Each number is 500 + 50 x the weight over its row's rms, rounded and kept within 0 to 999. Layers, rows and columns count from 0. Numbers have three digits each. The size before them is the row's rms in percent of the matrix's.

# layer 4 MLP up, 192x96, rms 0.18, rows 189-191, columns 0-95
096:438470455478591424469504509509447488526546407518491532513601441466488538464478585496647475534433488548481549527465408505526466512448473434562482422458440479478499540557476410491515519521494507611618460492509596538619445471507575513449450522537451399496533460489548471529495458484496515489
104:518460541475511461512514496599445478560531539445553498517426444586453560456520446468508514540477466501508520518554511545512470461526495605528539408544564513549556383495457523452545466476499469586498433530552542453434474556443572470572420543420480497383507473566520494462514429451416628547
104:433429477567439542533399523432534462455566619515490496488499463471451477523483536543506517520501457459551480517480516564404487485609412446459551583420524552480457574479518440542400612514465520497532548540572457589514462477515546508474444500519517443487607492538550550504586533481557443460
# layer 4 MLP down (transposed), 192x96, rms 0.5, rows 189-191, columns 0-95
097:472482469506473477464491463454462622506393567518519461501507553579502488359407549501543592504513456560409453462501484541583498547434575415527572528476574527553504430429507507523595537419528413489527500450492553572519480494507481503439518499460512465431506434543464530432530557534505515425
111:496487440509474466507593499486431542596565460495488554506471510590452549475507519488523560446476578562515477362519545506497433558472431450561437486561520457484481532476468414453535549604442430507535527456563496564507474495456469448560451523497495581462517440543517498581619428510538438398
101:469560428498529533474524490436554476526559451457425491563583543523439474469338539420382408432497504491594491430505483512525497526496513494627522527405493540532462496528532456541427576522495485552473460477539466572415444516451530529469461462580470503442501562529507513428572472489496552489
# layer 4 MLP gate, 192x96, rms 0.185, rows 190-191, columns 0-95
111:558459488505627508447483472522485491549552524513541491436470475514563477491522519486482489534491498397514533425592563420529510531511484511563469523490573537472540458570495587504474501464499426591496533576572503405440428448496583425562443387456518498515485548515569392435438523542448457408
100:454601501459455454612521473448500531470541464524460539485526461419464468458440565572477396565557576452516477547531456425522458489510487579544533384467497509500482507495524571455561544481431573542442448447492577485487473445507512436484530405572549496444457406559465480387445557475506512511